config.toml
d_model = 192
norm_place = "pre"
qk_norm = false
bias = "all"
tie_embeddings = false
parallel_block = true
init_std_qkv = 0.0471
init_std_up = 0.0471
optimizer = "muon_variant"
lr = 0.00857
lr_mult_up = 1.43
beta1 = 0.95
decay_fraction = 0.267
final_lr_fraction = 0.05
doc_mask = true
Each number is 500 + 50 x the weight over the matrix's rms, rounded and kept within 0 to 999. Layers, rows and columns count from 0. Numbers have three digits each.

# down: layer 2 MLP down (transposed), 768x192, rms 0.0834, rows 450-549, columns 128-191
# up: layer 2 MLP up, 768x192, rms 0.242, rows 451-550, columns 128-191
down450:498473629544579570561454466588503519542554497415579499420529508468532382532457532442457465489483374556361606459369375510347543562500446452559476540494480518437591541422533459526543593534471537
up451:573418476506536506517536498388483467513494401448509551507565484488524501555507550435532572509612485392506543462495604555468502399467523460498495453461522420467524497522461560482566506498472382
down451:526575566500621534543493482416509463439449439443460504450549454534472560546503521474513500506532430430474538519571415445589481558618541495453472514450559509520503516615610549418531410508429498
up452:468580506597507466522510479494516589522473581539511534500476501558426553408449513531418542506555537523601442530616521528416405550527634554522561420488553543482548494500527449545438346453515443
down452:483473447434538414583512493575542528507431508522532494527525454473410527393502512525430432510486503535502577506486476542505466486425608453590499431461505559469513499534493531540568503542543522
up453:553498477544519538519533405445552493443462482515621431555515498495545573554451456556466567460521525474433541498484507456568495542477449435478438449497446460495520515428571442498435525452560510
down453:533539535522459501465502446518492478538493575437554445495588461460537521543497448499399528399559448472471489507466515486572548508548495383404375520491496439527545496449511542506446450504553500
up454:557490450438505591507456458488557546468621552482405446524480563518500456585482473509543515458476525438584577532589557532489567493398507457453538468550477564552354468545497571509503513460453517
down454:509497478492540468477549501373553559488633503424472494479488511491564454446484588510450459489472426458557534511545450541521462510504506600470499469530544571510335587503451560533472470511498493
up455:441527454463469488561475450431508365515476534558610444443536472481368481487555563574465509508429543431503430545506575528468496501494493491474573417512484522480555529479457540502494467519585514
down455:372551464544435462526545634450565476486509426469497412443491498506552480473493522523486436491439608601574445499457582481532489521520460495516463517493521576514412508510570640469497474569477421
up456:489491474532494517412470474513508465521509498476513513548418487508389445547562505433485459541576510540465536524512539562362521451465548454563363482453552532465394532437464494600491559481508550
down456:479538560599415482391436553540503463619493391553485506430474455602467545534561548503485502566502484482531493438567524442522490558469458550534556535578508517465359533527562490560505547459540474
up457:485481540500450482519447533564448443577595463436510494518496454464554439474441451503474564580522484498528500512503562591447531477477485530508428436574468487518430525526459412516423478415449486
down457:488542561551599518520454481444497500604516516516511519513416461470439542588592446522618450460529497540536545489448501579507519381578534531467429505509522481493424509514524510554523518553540430
up458:504540474492515531519467529520586500457427490576498507511555590442520484402531542524579545494450479461428506544499500412521430450577407513593466488484485538559519593423479461470513577552530465
down458:448547467490566436462510539504519522491525519439507481517561522473471507513589554445485505561499437401538481525423509549540518502514489505389514425438525562432553543507575492490495499523522561
up459:445467520498565556473595548581569516472424480440538447468522488473552509390482535517478491417574606589493523549544501430596525538495496605484511386571473378518502436649479502484487431445490625
down459:428428545511551501444471493466523553475516493483511454538397471451515524463573508386531612641598517386476456553536511549441557460618477526517511571647477545542497476523528479514531457544445505
up460:518534439520557565472466519542499517497420535434507452457562504468548514503408466601519500551545429559427531498436481450553416498493551494550519547472522510460502623485476478562492563413446384
down460:487573551534492518393514507442580482492488542515507485550517575505576489539587579507638453508476454540480500375430565452486430538459517594477510477498576538468447534511553473474531506544457449
up461:495536568564548547472514528450443526441420504536506509517485485517378570543429298485411475601562579444627563477628409450447491496495519517509461437496454471553492603477494450550514514497537465
down461:553534540461435465484507479462421510491541548449476546522463531499547435494446439446445598572539444518421540547518417482454509574359426449482549459580435582486460481414453470533476456508569530
up462:390413522458525445459473558508542460595560428564500472540423560573366513497523476445539549513485531538518492512465538448524418446511562602537517396549468471441428511411406515477471497519397498
down462:490472518540513404470410450467551533579529416591530530520577558583510498430494545424562541451508443613526473493486551534461489412584472557552484553542447486449335496462519570513515550566525422
up463:523468463488576410593438491574517496571553523496543502507511483422441553567537551560486425460491541582466492486561522519516433484488457455536496500531523487468431441536446559541474492508494538
down463:396503476563492475582558466467429530481542586484460543507568432504448517414564587436421597509499413532470538498625451514461519502582569483474545521553573479492424499428507539495546404526502428
up464:499616478558581517445602427554485542497572488469491455524554461524513560526422516461602481483599450479542427522505540460574532477453548513498464574427481538473475502532558486475456568536580368
down464:507523495445494464489590521454422493452458523510490455519528516572534513574547586505540577463548522499437448497438453516469496396489478541467459514497509492570510478502505509516560438548545456
up465:424493511482603512461488580514490538482590465555514524532433509491442495469514458502531444459511555476485464551449431511390457500539535528493431505383476571411458599503484566486446460539586432
down465:510484506476527494452541484494426411457528486559455499441500599562468450584458525502512517558541465476510367554475524576458424520509587489454483429500548491523407480499578517500542414518502511
up466:521414416548549608509505525455530540477486450600490545373574554524493564466464515564548526539501506432476507482505530576520511568553505561522476531514474487463543466438406603519471481499594513
down466:443552516481594492469499546480550446499509504540500575470491419484528540453495484449396489487415535605561534509523550476522514452549516449528518503488519460473506455527466557494413422479491448
up467:520483465549521557600490421542461500453430502496500486462484416517431491414468577540458504453590488560514562496537460467559468581493440517576483535502505566427473545466464486490474512541495533
down467:492476550530523454481541514492483432547442559640516482507452437487453493588397506451459517538522494606447496556590484522515471555512511485497511541556410518573362431538489512506519456479537515
up468:426503481442479518442456525507521517470428512476491512413588504511441474468534468483417512539529571511522511540540565532483539589452511555483466413477570489504480482460447524460526521511566554
down468:388436549537603575412491516536478478551442542550504447516602546436554516362485602503557505529451455453537424438580517526546489541558555535423462513443482489484156517511546432371537551497526528
up469:437557428549452390492455452505490472520497461412488475439482543509476465482417495430528527481512535542463477509501415554525569470524503524577455554434397446563516421539557428576508430412603436
down469:443445542541580542461436499575555491614528504619495449435509538556495413535414600484463541443442480497538600492533404478473441543486402549517484564477507516513488470474508436430451519523469519
up470:413453484505608529497504587533529450449438479457480514511534622510545484513432485555539517534494517515506393559500499524502531475481520473553460463568495465515505502365569541474511441549414500
down470:469525551522584523422435630509568501499490501475518436456479492527559538503471453538551475502490493530475428483566460527431587504483477546501407567548408483510455534500552537500516426598512465
up471:495488407566493555526509466461491555543560544561512525457458593529440489446475500445537525636508455420554495500462549582412555523510515526530549491465503498535578584489437506553507400465470556
down471:487408538479604459448612602457453570496586651476632470460569510569466499479487494401450511537587512478555472480563513470486532526487440572453418518473473551492519507520476476434538499481498500
up472:466435459518589498441503479527495450488477464530452536537527453553521490480515425547498492479526535506542542446488448480510494428409501441519460425529436559466445440398439463475447473444513514
down472:436499572581467507475539481495464525452452556612464544471460486562517570398506437531514453465559520528478594465439466494512648473492498512459531515512448491484402385481492446548504497625482578
up473:485483611553475568531501593477567550607486486463477439448465606444597527527548410495470505522432511514475580517444511584499425578450489526559549528528425445500553505467480576549500404475485520
down473:547537509397482491496455531535616531404537456505498510580519448424438544502524462467613526530562486554425556481534491478531489418454468522531460490529439459513555536575497583532538519458528418
up474:467491510584541456567478475531489470526403507537476471496517529495510407535545412522454471441574404572463507547499570475503463500525479539500492504512523607433561443245452503405503543486499493
down474:492521513561601497476540539519488529561530425453482507472509496468467479455574507488462581339464483576433353500536536576407430517503555514495425557572525525565440481446521518518412444421495519
up475:471526487413467534568550643525448504540497491536553477504446535529591528480499478476496504429646515528451629564551527449420506481531487551458472502443530507588489406498528510424524575490549514
down475:529580528420472588522567519456409411513488563523501558529615394586510448549541527444539537369474479446619432464446508507485459624556461563477558523565496484451453432432500538447602554441447454
up476:527512526549566411491488521509504424458554486466598471598438545592430509471486388529457525604442481437471484555478529480506415497433475518498441591488482531501381491441481483459465541527505438
down476:496578501620496493531548488504498493454541571455510545460557473426534454502505582467432549461501490531483389459486537557478492483568417565538487431422519467497522529477376523612530463413517520
up477:551474502597545476544465514428458427491395421559459596537484544497495498476466541531409535516461473404498655531581528527413551477517470491480444506444458487457537462463501467413426554490515461
down477:567555578521506430379483473491474426507454475498575474444498481439409427467471556457517509464452433422477547501573497513515485471524474538519506490479498533499485491586473543473578574469601464
up478:474510507493538562552541444576495430462462507512562562435562562501478481564512533548531457463426458433481540446499517526511573430508495495526526556495507551640632413551509474496487473352535553
down478:482512414479510428511484543559584581500551457497437588568439507493524512427430551505477482401525518494585543544441545446449526477540393550561569456441507560419359564528518431496572483520578515
up479:508585455537468420568511547527469470435549498534497586407452601535472600519556384563455519430532515481455472509494468525545469550608524513535541510577547479468526433503491442516522477452518517
down479:509554452422525415477430405530586551545520480616550453489512581491587513461546493483430532444465496513495518428461569487464471484568532489473556542451495449553495479442493500466563523583565564
up480:538538446556524532440456569467579469504453548536448509505486619484499451555541452425518535487531505444618558469485537419436524503428573548440552411512490577502491485521497418487445497544470527
down480:492428596578471531567525532417504422549566449496471442427465587478452573506473555453442511444511451519515481472504458518485545458493556531558499527555475635542532518503434512495435489630513475
up481:483486461545521476426502545548519534512481533453529477498444463448526549485447449521489478495480532459479528519582567444408559496497492458505533504537491538496525536471494477488494532495437503
down481:477497442483453441563400385447544519674529356474395531554523567497448484448525420518559585501512508392512498407548531561495530532380527561607512414484497557495608416469472492527469550471475433
up482:496550460457435448518453457500573465498398417520487452484584462449476515531539519573535513485519561547577504521499526490484561471478559478476560469530512416494482534439641442542451613455554509
down482:622499550439508473556461533546490444527532469553525483460485509512465484525555461542527509518493502475504457470572535629422482482528550476491440520494567551507378444441498541515466535402472492
up483:527493430554502472408414521644462492463527423510525523448678493472455443508514479451538468515514538491548512500436550604490508423474515532561471497475465452607478505498443473505485544481529556
down483:474439418521415614552546452594523458451520522513459540542526460521500502535589430569489438540601495497383576498548431465508501578513509540436469439455489464523593476549577474507453597470455515
up484:518540463486481490525500447484497448525576433554500613527596508496333540463456443466504499471464542445470462516472485509496503476528444550460608475447463511590543426420530433507465528486525448
down484:497453478633559472498485524509463497565475491511598511556526549488488494490526494488423495441527424538485583546499492538551530446574370538540531415521517458552529578501573538523441424531529434
up485:489540558507460543523505532490479554486465515501437529467573474531465497519489368536456540574503474478577464474557535508542533515499439407519406436610501415584472496486393523519537506514461526
down485:535529482440512494497554398527526553552515537450408529467453477481517538472366509476475513533481470537597437497587466547472494518580325570495514476612524474519543476540633476428462504503486512
up486:529434544496417588580536479456496517509400482448521510428492495495475514535557484518481550463474595535432498493593513468426471548521360363450514547481585471423428523520455405486442558476488539
down486:536471570493450555509589453552583475494453512530584499464525559484584499512533575498430540520491511536519469443511497479465553584490391457465502454447492557549448488556461453407586477490534634
up487:581496461411574373544475518446535496529510498538516493515520473532499516451491436510445629490555555556476532487503501515601520426508524383562478513461530462442481484427481516541479632506457547
down487:514465553460508474542517463410523538622505421555474569628521382585493468526459431451525524465428466446572425528472542580512504406605591456546514559441492462457456484474337521463397428574466434
up488:533425460585490500434529535441407493406529376465463468528599523497471511513558535516449526465474462479486526603495460520435578406502528446547428479616528456576581506439391543404527451479530447
down488:547624522538457524493570531471485509474539499536447541540581514475461582475417529552488449587487447518553509542521458478495591498457515496462599453482468504482521396430533569515511515494394467
up489:469517488514460441502518497523481407479526455471576471645443550386493453507457433514475578433529501478550413562576591453493460502403527531498542433553462489519439493542543536487564503531433476
down489:432449488511465534497495528485517563444556479584454524481474502496513586567460569448528476542414586563558484536527446521475412503488480518509473460563534589369398504457503533561440493494471453
up490:543440421572618538498469491510490548421513534440567530476597551507533503576448458589469471502479503411522533461581489498499534434482463555656440501572510497573526427495458576464572526502473419
down490:518513448564641568461459451518484461459532490500459470424508552531479456620388482446498464540455365543501518497412592530521503531598595516523460531536502554505542504508435517596561468422464564
up491:433457565504449590538518462567422517506503514464495460532514464499580553456527551490408553444502467573488535455443424492487391506460442396552465468435468500562484474477533491510502457506539504
down491:406515578408454467476536423647540513452579526499566521592464503497611454486413542458432541433498603533491566526585542491482521488543455465463478447448439466486454495435583471506457619509399481
up492:471400474553531495497422462550445549522512514461513481472490526446515489497554482538509516536483591478465544577506554518562531492514486464567522442510456482433487486561504519522549433489459576
down492:493546484426503478521518463467494458456482529568471486518547475400540447427524475498441455458527479533496459465477504567479544525445526592442485511515409512440493502449483554425494443474446519
up493:501579443537395605527487506491380458478465553484528458479479403504479548447564442504540525576481552370462476548555433527444544487504481541477561487473596618474438468570516462497504475513474510
down493:498447562586564490525487519576528534582540487488441466472469516441505513492467551534545436567491406484561455452513489478461612542492557493496456539519519465565427491500535387484519547535434520
up494:487433543443556441418466533459520552559585452533531444495475524478463452445502466480536597581507522556455424529480510528394584471503420456573465510436485456484553495487451530505438502565438499
down494:462403440583437461509456464430447458555606495522526449449465499507499508484484536482567538428456563628472453528485458464453515510471568504439539567514525456627432524517576529531541516542542474
up495:572473545525537521560393459472637542527515529524472492512583478487501396469512520504531553445488460536483521534471468524498531507444421626548537524434477505486547518512513450544515423503496582
down495:488462512542470556464519512506486471567509543501475497451515524586432501473571566455609501492517536571480450555585431489538485485505442523546515496520484492546432521520497520530477382518518554
up496:533523485422469511554572477545404559589522577500522527511504468521449411497443518563548456477504560486512412447382494612552536512473523591536544461503401535500555496505510574465499561493466457
down496:459493536454494546482553494481438530542480521622500419552537442551493527503495427581473480506490482462434374433507475476594444466519444530560473438645529547600607506506524436478471491511390414
up497:559503537567498508527483435564438456511396417444438566415501535525529557480537600482538518579487506491508490517459481550482623523449518542485594484449458517579556506447537512586449592410435427
down497:509511445472480492421523507471428498444588510493458488418545407476435532438526433531500488504483435525575583522520485403459478355506477490544497406465554561550510504628459436518536480549479567
up498:556493513551545475483465514468576391524470407456543530481557549483429551408526473489518475518437565540529506533586506517515460530426491365471456566512464589461507458444465486554441470545450550
down498:488508440508433509517497502502481539476402412491537461492494517543512553525495589490553491539456555583495578469527550468601530554415501473418559539466508341459454411611437451486509505581495530
up499:478501477517556529505408559466470505533523560525455477517467481524566565446389420519458462453568566603483537575486438454501502590505555493503438484383444423516532502514539451419481434558588527
down499:466478509530438477505451512471483476427488572555493474450485543522545493512598472533431464504448632512582485458478537535522481533533488558514429545446501423528525553486612483491568432545484438
up500:550507438466465497476447512455463489465482447456477470481478482532494470570507505435459518470505564464601451443299494504516476471522411578544519567573561564480478526540575449528448514449507458
down500:548494473573475436495574480490599461456452513462500426537501467453482481527611576452505498508465397555521550533464398515513473429543443458476528619499581437514429531530478524467559507550462525
up501:597509411469502438515565558462482488554503560470542510526416555445564609504560540433488435527473519474448457564509492463469402534526491547448471435515466530420505421525532500542588546494526572
down501:452502497615511530418467495514567470532417443547454541486450496518539563504603504506504438487575446496518513476522567434516456484492557499534454435490504573489449528417513480489493441537498564
up502:493505513452515414530443547461493445468518511441493523493438488460598501449452512464534476585508526556472480550562556513460486548462557534519450413495525506441331498471457532539494489453517496
down502:491466451461473590522479472515482479467465507526613491467499457411525454576518445520511498474540454527558572537547466493527529543471526534453421463422490595551282468400488473535547463546585512
up503:523507415428546569559472526534524510628407482498529416453484516538520456483513477485483463428545564587464554524573483525537465492566613550548469431470511414527551631440453503509513462542560601
down503:522493500441554528509428558587416498508578446550555441600511415472545441493530468514534465439552547512487601472525427523539446470546573520491551353510552508500426574445444611510536452437517470
up504:509382507462513477530501578566567587537391537505373423538476493504470494426432335498585543514484588533483507437499532437579467443516521422557546491460465575490468414497647504457456390504493519
down504:553544516497456522539481583573474595520496473643456491532435510532522539448462516491505433521489484449511479492453513469468529489489462521466537381464366547528413476511517449480447429463491573
up505:543483521510435552442563524496378509530452591503508487464423361435430538550571501542450525505468542463488505436507487548635491532471424550495539427525465421481450542447553494557576499558546605
down505:473524547488510496454472435510457458503470580527522452511503501381506474512537460517502460448512461537480541485504499574577418525471478408541441467533480543554365536444522531463513514526530466
up506:480540495540462549448508438478538376531564505493416502562492459539463511501431557582432575491575492532540497519493532456441462426482514418598464518490438512444533469518532572415462490540517496
down506:514578531532504429530536477487537446496544518471511508438444420479500497519522528427493518532561445524427448408507586495519520540546532495585585512495567508448394583543492587490560515508478435
up507:501494459526471517488501440410531487584465461361467591505439450491501526602500493469480536554525439442576501488441402564442571504447567477557505505496524521491490542495557431535508501432418450
down507:492480467534440507548532557482450532599507572507435415540615560426565536475476431504502513541579547564527564497477480506483526407494441498503510482437538511406566493553454494498495483478511454
up508:545450459515508455479487428501431537491581479495489493550528497480490458452505532572540396519575539519516460564533569448463537465394490467446469590520445442448567502544603544459615568515588449
down508:433474514581534487474535411403480533524436437583538407508490421577495484525481451537454478591490416543531504578528503497511442535582535560502495488438475480483445416577415472554443569564576536
up509:556446512473512461508486547497590440452527566535542502427552428470414494551527499459530452433464574525460534446519472554570455511517461505507544517485557488476513557450515440465391460515539596
down509:520497535575538499499511507475533473465514541480469445436535566523568475414501561497452488533518402558439501413516593571604458533571537431408554489572515493562503532513481614470447428550518485
up510:525545478534516656491451462576449522628595477480477563541435415446585489485630497552527537565488550490592494413383545455557552499530526522488513469421495493535562575555485439445467571496506548
down510:532498440441495482465553438519578529446498421455539495515563483463484409527466554461502534462515516546517498524475582519601481515436570479515489466548548491585645505487504458485576399509416483
up511:466499498519507495506429522437479570578427522467494472420508459458474472506499514551496508462521527384465499548426557496582474564490423517570504563496533505478441468553498575542393508536367504
down511:564607524514585525479404529487432519517482412462457471441491514446449524568515523552439573599481533535503464583457465527552462634579559542474491547476429471533339528439526557460505485497510494
up512:397460528474516435519496459468447516471461627506469517380468508554442616543499512515427442519508503541526541543483465580491497413481512513451536510545454502442556438490548467560523534527534475
down512:485518672493509476505478475458509521418513480602493493591517551505474442497487512445409502512513536432420530560496526475459451435541491599374538479567435484514582476451494572559474465491506444
up513:585597435477474483504559439472498556504429449414564533494466503564490453561446547515537467599512575556516456593567498448527482529513454609567511526460516487570569459505524479420376422457510536
down513:521465608521513453470504458547443348563574484482584476521572478553506482559490477473482479504531365506455511520562455476480467542415435387542548495539454434532592482542429502606527514438471510
up514:474496469496414518477411435437516494590429488542465520449554472487408544668483447518478418572434524457443454522503513493444439383571531361467529516447402549479522476554534526346531499556567597
down514:467503504474504516449516524534527550452447529391462530545554492497522514532511564480451444519406524470454461456579550498594443457589582465487494414495521557536454559533525515484530416464630472
up515:570542471440517501507564566516452542447537575561498567525601588480594410498452471553599482606587478595577458560504484573452478475432482499606489497466460414577468463474502464409528466502526530
down515:466478533446534572543510537471416501415482413542565588523525568500621418541466489485564575580449501529479433471536454497432514547510491378465516521560424522547525442534470544406427454484460505
up516:481548481437494545456429541515523444500562470456439407530516416531512588443483494504463573496520510570522509489514575499503550452499546423544499414536522479405569453506489473551561535522491396
down516:453628566433548587438378482507451576512537536479619474498410550557516532407439521471514477442419491592513541467455511576487513522475523490494446446524480465519316470500508525599550504572525450
up517:504570447424459480582489489513445487466434562560522552432461483470508452472574555493422511515580430508529493560540480487466410551502481389542598488571474501449444495497507532491415442554492463
down517:524458485544527461498530482474511446509614500507471473516525465434544337516438477478511445460484567602579505535469500437515382505525522384465594489401438558506442529516485500513527484534562460
up518:494433504403501556500490456506487533494504465518496507451522518411504459450496524531565493527538508492475533579494563454537538429465466498539576487385477438534499570511650522492566566470534439
down518:464442533605383429539496471498441517485415457519458534525587545436504534510551478441496583466535530575421523448490504474503542382450518526463488486487402534468458462464473519521487556464506383
up519:511502506519428557505454570568492444552513517561477559566524506433412567436441467453342488550469510497513501502430455464549587484514493509538487473544490441487436424488443492455445554485482552
down519:529367511556469454529533558475503531508533477541565452499460551497533519488562576467500528438520516501447570446493489491568550575446398553494467555442474567557550377492522557473498431542532473
up520:565503505560489482443462455522493603478465492503444426404544516536592454496574476535450436508535548417573467563413459627494531540458468521467490435475497536511508503523410531519488511516552468
down520:508432475589492455422463441447527509446471490569599418482459539509631570503431554504463431415501468500499446554477549515493482532521496440467469509418519472499411421601518458435504417494513420
up521:572522460477412562468561467498493594447469486473619538527533475503496392487527439549509537584547573515448503480418511478498532541395434557464534505494527562533478451583472510459489514430485551
down521:493553573495417448460484485547605502466464510469592412508539508540533486552514498395510529515450511491447476564505557499525534555439507418454545488574492465520377487499510495454579453459372419
up522:503533490404602479529452496491463592503513542454521549477511486564499407532568496512477460490514525490489529428512468592514533519485492518494515512400498434384566539480450564516497487493637463
down522:554468523540418432441487519424482425603484423489451490424612527476546535549515543542448434397539551449532578550501399507473439526480517492419549487449669515591554503468518533551459463459392498
up523:390609526577491573468463654522505528473511604505518511449560508422440551545423465528513478535472546527520441545560581489484534538556485456451515486435500520471468493622406559427515485495517552
down523:447518500568528496326557549571489457483476511541484431479525503480489565418458480431512553529477482501586418488526511512499519579526508490442539499581466507540343538472603467497486497552532517
up524:553408495443483487487563570500480550402615563510576507563515532470471500522533467537529460553581467510518481551459428484468421507458376474489562536501479535383455534529517418497512526598540469
down524:545486544504438578451529475542451576424468468538452580530459503448480464469569470579512443556453570530474425534481552544524503424468401515523518458481454491486534486590551464472600481523523573
up525:426416456505471498473549521502467547501397435509523498566472441519525575599443548549510571528519511349488367489406550464470436549464523526569576567538537524527441652507463454473490510517548510
down525:508435526525524420468519510468510508517503428575564539478540515462458520450516498473424449555505575430538434479500501507501462514606536474473482494532515530504429491506498600516464529502486495
up526:527513495563574422459547462513455503472582463517474427514461533489452461578478492461499471464479481503580469595532452487515606438479521524564591480478466577503576582496420436444540486505497504
down526:417413460469439528533616579554516442411486440535554498518437547460567586461476503426438439568438462458460541489492476463430494483420434400467537483522500535524485487667412497495553438497523584
up527:558474501505521528502454478525567524600529437452439497555537470400387448575456495445470439451515589531528467482550458579481554396494503419538474480532514423549560496480452547416551496520502616
down527:480530502492514590480446608546388516522495535520518571616539466476374515460569497496453434483496538479398469559520520428556533446485519555547510544572498437570635509438462425468475457540531437
up528:496519390471477434472585575488461467470502592444529493510561482555460514475439501524460540465467530517570380573493541519480610535439461532516542486475560515563460575485569538537543460506522582
down528:460544446515554584456564577550550426503527466445512525551516492448474437489479473550490505414439437504557435470532469539584452475604473422519533485516537545495455619557498518596447514400446504
up529:561452484547540529491448476474516541474408387416621480527434414446493504510552594510544453458476480551474490540463524523597498465477373464518545572452540530462465402531450475484569547533457512
down529:448448523485438461504579497482475547403406432458563582635478560493474558536511553437505492462382432512587525484512575616522438490507443559504429569449457541363445463476524511595511556571525587
up530:467504468502502516533512442490524547576534495499482534472508581500546484521519473474530471512559556500517462547450443403450529481473536407525447486479505521478557389528473466486559528571601467
down530:499478461475555452404399524470446516540568504594527527461394542477608496555487408397464536514488512473541493416464474469487564514515522459472417526455555510500496497449473475530504612455591522
up531:522417501441538452492598488465520612480561425531470476483526447426440504486437560420380491531503538506569435500510533533488406504488579448501436520481496516497525534489515481451518561491577523
down531:501494540480526427496667488473480508487522405511465448492505510491538493432469497513490491558536326498512501479442526510541395527528591432418385424469550463438279572479547518459475505427528507
up532:488553436464468538495541484526538520573494552506474533524481593486561446490501505396433519517496503448491425550441479542555552614437530501492502522574468440566519485542518501521465476443594451
down532:533490459479434394559491518433426522502514541513447544462496521441511568524541424400473611509430492437498566508438490472517499488490462534504531508543467442518510414511485510436490507594549503
up533:554468509460491490502611515491422603597500553498528458468478474431484456570465460385486480490510535538631511539452534542495561505528502496484476520512510515412490442499516446412464529613497501
down533:451451469541520482484584406481494577602555452506552500535471449495474483542483456529501469511508480564492518475513413476475484512550368464432578494391498561532520497466567489355492495528509470
up534:487413520408404482538498509506461509435429438555446571543517475440516479560507493466340581531573505440533508524453535444539524515560540489503503539555500517454554481462493513513534451571485595
down534:467499523488484542527556531514477581459526473483495426517572448521513479499512527491474466555437498457602403475598494596516422500570498473437510547502433487505497553532535461471455490531496441
up535:473552535489555449433549514556507559557514476472513521510493525442392497482513418479477472517454509487517481470455462630668584382496469591558471403487482512521543536557539509461544543453488525
down535:574525508500511522445487315609456496499430541536469469483561447501529449491497513529466485558518493555439530445546489531577560602548506445451467482569492609594466517541453557522556457485501556
up536:509451543541458457479325532455431461472480471497402427450574494564462569579547463488563605494488588439594550508592471485607494569469596459514447474555554528597439479584523449535472447396468518
down536:481495455509446437513464484569451552399504440496519514443448533514464525521624567413445506474507418517500572491540398565547570561471500411479551581564474510457418472536474502434460498465519599
up537:454490533427521562527542445496533484463503411512469506424551526456563512466411450489542503575484541528380493499446555579521488458525559509569557443471535477465506455454589499513503498527509546
down537:515522595513540572466530438499479548510482479482583520374470354413494482520498546477461447492590550467560587546514503565474492471480581521428377540515520489588391632426423452467486505540449458
up538:502519498551616546573422458487515530510439448463508500449567561610532470511478514551465440485508537496456471454483466504437537552464478475532492521545466520500506521460581547501434560510531586
down538:536512532392515584509537494521520477503494450448544532625481459442449611597550568488410646499503456494505327412506494370470512487496539499577425524495475495489435443583384558468540389524548478
up539:572494491591554493534459437438514450491500382524499519477411508529465527502496448500515660545564525526473483573549602471557484466441520585512568459551537566497470492542531479477469503496444485
down539:503516485554476469426483523469487457510532447544511529438507596505554495539530472503465507579416497438444531532558535532516518474564552444546463545528482453511377552567590563438623531583430509
up540:444448419470405555481526496494513530463516496559552538522511499492443474508450586494507467539498419530528546540496465517451464450524541503560549564541520524499522497452549421481602518517504566
down540:397660516470424331532444490531549509580532494487513508457439489478462614441624538458532393517460458547475424509527511533585502506506511522513466499516534519508506446557388567509453580491535403
up541:512424458547497542600512459509459480436454566474475578536442508516506489481460514546452546527328543554376413557466413418481472435537447540554445479498622431470472529427532506501463534517528592
down541:448491505481459451448604534563428472506518436545553488585456484453462472500526484452461441537457443507473452449430398542444484522507549386546452462415566533544467502542444450461546428442491514
up542:536425493586456461534438505533531557546571560478599545461612435543462459512603473519441505579444461465629614476510432463458495467400512527486525531519476551428485530515488430564475532461498423
down542:430499546492474461462479503544426602525477452507450489479510543550498506462548481482540497589496495494514553450445513528455498473480551379645521461571447518514500372469498509507566538431491479
up543:499513464474508492618409504595515546506535403462490520492438525578391496513534517498464553531579526494434490563447507403535512577544518524492511511466525375430472521424639524514480615307468508
down543:422482517503570443495520476546422566425438535447523524423467534468562510517592545436456627585484573566478493539443516445479522552500413513525444554486455511484284503389645532535523516370553533
up544:507545566396443488486469540482495415478473509526503553616466478553487461473452412539407490438449617483598464411581569477483562458451521493562577488416515491603565459405462436581345507423445471
down544:538463455478428511405620473538503435525575443548460469549554481418501416477444423439505590401560652543557589450482495462452574423509565475526471583544558489548523430499470537517495455458499552
up545:534508501506416522534562523468429480528584543520473489595505415432442472567505429546476425459537494604477552590468479556508503370501466384556513453452388480508512526515478501441504506509475438
down545:371460500539477492478551457470516472509443366540435581505525587479473536433616493471507516527488429521585509493638512513430519564505448440523468554567591565448466468538451573427489395424477487
up546:413448473480495467517520503561543479477560492459478485559506513454474551625399507506492456527466409501490548481561474469389485467502507469490468493460526561481465518530429554415461467524522544
down546:485617583454390481482499513538445452532531488487504458440518504473511451514446465438609436461515447459483473484561508517462459629525562425493481514476478595408531499534532476453547459542505397
up547:583422453488513445525510557503506476450541526502495512466557491503557443489448403575488496479485512402476556506510449522545522434486557559546449458475451518483444490523481513508390529450527474
down547:551472463479481510439581511520526458478538485545497525552493562466570507490457536396465535506511437432527523537608538468456458443470465523489541421492505476481498493470519526508414505533510467
up548:626511490510434483477512439505459544533466539478519509511458524556480498491480541582515506503507503497477545552558516473489372515471520461428551477527427545484481551441517445612555515508569530
down548:426479481452531534500491593425476528493512511485604526515521419612478514519493473511450575384401390611536541543508554501452523428529522466516465505517483411500485501546532510537428490575436395
up549:387352507479477499459445452465506619491528563435515576513515488522457456516498474648475578592410372485596480535441472574430496438505506577623545455509591528447502468449506530509470517481582515
down549:437491566490532462471383500519394404402576475554502533500539501456478555489511449480539501557519464537545532473542441603469514504553632536524580505453494593494566477540486401497494502584493437
up550:580525473554450410416565563482567450473442450487531494519462458561493611556477538458542477609605620438643511514579452516436496644479487432505480489597482549416484510502524549548467491549531505